{"n_layer": 8, "qk_norm": false, "init": "normal", "init_std_down": 0.0, "optimizer": "soap_variant", "beta2": 0.95, "weight_decay": 0.079, "warmup_steps": 200, "decay_fraction": 1.0, "batch_tokens": 32768, "doc_mask": true, "steps": 4068}
Each number is 128 + 24 x the weight over its row's rms, rounded and kept within 0 to 255. Layers, rows and columns count from 0. Numbers have three digits each. The size before them is the row's rms in percent of the matrix's.

# up: layer 5 MLP up, 576x192, rms 0.183, rows 268-293, columns 144-191
# down: layer 5 MLP down (transposed), 576x192, rms 0.192, rows 268-293, columns 144-191
up268 102:116130146107154154111141119129129159110133126094120139143097127110078126112101161125145143193134076121170163112110124137133090145109123110175156
down268 096:137117154137145105182098117105154148130110175122110133142129134111125147158128163133163134159085165053161113166109166136138154125100139179136134
up269 097:117119153109143120140123123139143190121105123093148135131148138153106097101140128088126139139147139128131102109092148136126141150109120119155118
down269 088:153128127121131190146102119124114118084146158100122154127112150122119161113184104158154144082139078135122087139119137126110076144133149095114112
up270 100:152118150130119126107159122136168143135104151085112149135158132151061131146123174121144130162178090140148150133134135143160157141122102162099142
down270 089:154154126151163108129100145079095109121146133125171131133109141124140133117104134127121144130132126099163112100153138113109105174143147144141102
up271 098:112131132105110125134140119146169155102179127111145167141112085140172124149120101121129133146138128110128125125140112112083116113170125107117176
down271 099:103197135119135117083124180138120111120107062128152153114140102167107117099176105116150147142086135059139114086118111159171153117118138150129151
up272 106:121131106099139178128132113097147134127145131123110177172161129118097102134153100146112144150107136179066113172122148135178130114117117158115119
down272 106:131121124159184128095123151123139097138098094090099120105103166146094128170121142126165112175130121102132149123112128109169098154106157108101137
up273 086:108125125125115136087161167122111135115177092155118113125146125148112146098107123139156118131070097112139126148159112106086136143133124143108110
down273 089:112130104133097101118096090111161148132092108096131101134149119148132112159129163151089113148107125167125164149191159111121151065120096089160124
up274 102:116129189130092118114152122123158128116136115101130147126133135059088128144108160106083139142086153114147100115100118109122104139117126107102125
down274 096:109114164136140130118114122106106148130118131129064167122130138123102149132130131130145129069132177118112118120114205136127153122151090118109152
up275 088:154146132124170103078104158131129110105131143147143172063165142086169119128141115144159124120103121134117138090166146180129135130125114128107132
down275 096:189145146148167143111145139124119132143126160171102144141158144127113123155084129157092121151103091194131157167139119113115137140133095138158145
up276 104:086061134137124115103114112129159130121127103122133103087184143115096154151119120149134125155115115128138116150113122105152101118164121139160098
down276 110:137155132064161128156159142127141118156167139114148141070104134094191102112085142105143153109108132088115154159114148127143084120119150138120111
up277 098:136102143162133119126116141155106154145101110103131102138146110093130146180133143102127142130086151156084115135125131133150131118089110103171128
down277 100:121115130138118129146169113151156091126178093134147136155174108091131121157121153130147139101124156117125135164158119099086142188182157141149132
up278 099:145089110076142131114083107128091146131169139137134148171136127089169137147141152084171121165176105133111112103115102128084130125128146114088121
down278 094:129135089112111118136156141094146161184106094142121114103158116096131128108131109090112139173162112122089121116166101174126150121126145170105128
up279 117:105110144147144070060153138130171134161126160116144104080093169109152072090115123089129135090118126136122139131105115134137094132148127145119141
down279 092:147135153161126104000117163142118109112143129103121173114146132075141064105156137113109162095108138147147148145110123118124136132130150147118099
up280 100:087117080113152140114083100129137134149145178113144129141154145154105070132137167149119135117096143118120143135098093111113137109122159151160139
down280 108:123165145199148158119142082145152142097110112159128141147158128117113132159146130129121116123120093152146134131081140090133133137110117149119096
up281 092:143153085109140130132101087149105126116161150137138109121111130121154133121127155148132107150101092134099161148080167104114165126131134142101114
down281 100:132156093139162146140124125118146122111169085147099085122125122126116143120121087069123139077100158115117128150145157152147165119156114110115143
up282 105:121086133127119117116096091128114062139144152092114125121146117106115135072123111143113165117181097127145104106140157116153135116139151067169089
down282 116:119106108113169136140099137145133121126124153149171122078143140117114063156132135122126132120120083134140109128132162090109133142113117130117158
up283 109:136140144138161119163129114148135131130106128108125148090129114146101140148120118114174151145130121143121108110125153096108117131119127124129136
down283 110:093135110143143160114120094165143147113120116151127128148102089056110113154148104145151108142131117181090169155109133128149127164126119160142087
up284 101:120108136176160137141098141091114097111153145135143126108067132112114176163113129116158098140116117157144134136119095151109172114147118179110107
down284 106:097102110133109077133134146128118114140107089146159146152109110135068128151148137128106087111140110151113120093121128075116095136131126120136135
up285 101:098116132169116129147136159091133117093166168124090131165126163148122130110134106125118088102103130102137131166119144074141154145150158109144118
down285 094:116142144137083132121107103144113142147123082101147150111143109148096126135135130166134167088163100083114147158122135105144139076128145090099100
up286 092:131097134137107116183112072115111089097119141137148143107122109143170117104139102151121083132147151144091098100149113138095165124171100151137157
down286 094:149141124104123120102113193132131128154101092102131151144112124167135115133143122110153114122144117101127138108142120134140107106106132098155046
up287 094:122135114129089180141159143116128169133117082125081121157141124122151174102136110122156130169141133154152099155152130172100129156092110120107118
down287 099:060136099103123122189128115132154146124124144120154152109120117115097084129142111148147120112109144094105119141151087127124108173104118123170075
up288 095:165083134148155137144107104103087144112175119107147112146143142133134171109148166155167131120127135142119147123111120164121136136117145159144144
down288 104:131130150101175144068087133115163069148145140124096128118131184132110132146127102099178120161118149127127127143100122120098123130138114132090122
up289 097:156171154115170135075083122121117110129165141133093123075174148129149121100088124105113161151106139150149136161156144160119157130161119106138165
down289 101:151180090168149191070136153130135104130139136072137111136168145129113138098141158128156078153130109130117114131103130112113128147089097151130098
up290 091:151127095080147100085135059137181139076103135168178116105161126171074141130133127129150130146141134152152124104158136096088104134131141112118119
down290 093:121079124112087114095088126133109136137101143101110140168075123238136116117121138080126098121121121086135127162108140150154095108125106112136165
up291 101:118109111105168093107108140150139145141105112141095101126080161127138101090102132102099148159183112158146112132147107106128118134106174130141096
down291 097:114132125143110133098091132129151181103154103130126134156137156143078134087101112119178137124107111145118107096189185118141122160146098136087146
up292 111:123108122157107111102113126095141154132172164118133119102139140167145159133126091156181110121081133166113157118152111147120139046115111114109143
down292 112:141124133069132074119090136149101109136161160125136113124205139107150149149105126135133105123120116051148136118167132087110167087108126130168168
up293 099:110139128132129126125100146159130178078107129125126131120125129148139095076153112130152125162096147115103108163135122065153118110130103077083137
down293 101:162150098113122115074087113144102124144154098129116165132115123127100149125100137138112131105120106132126138130145128092138117123151129114142101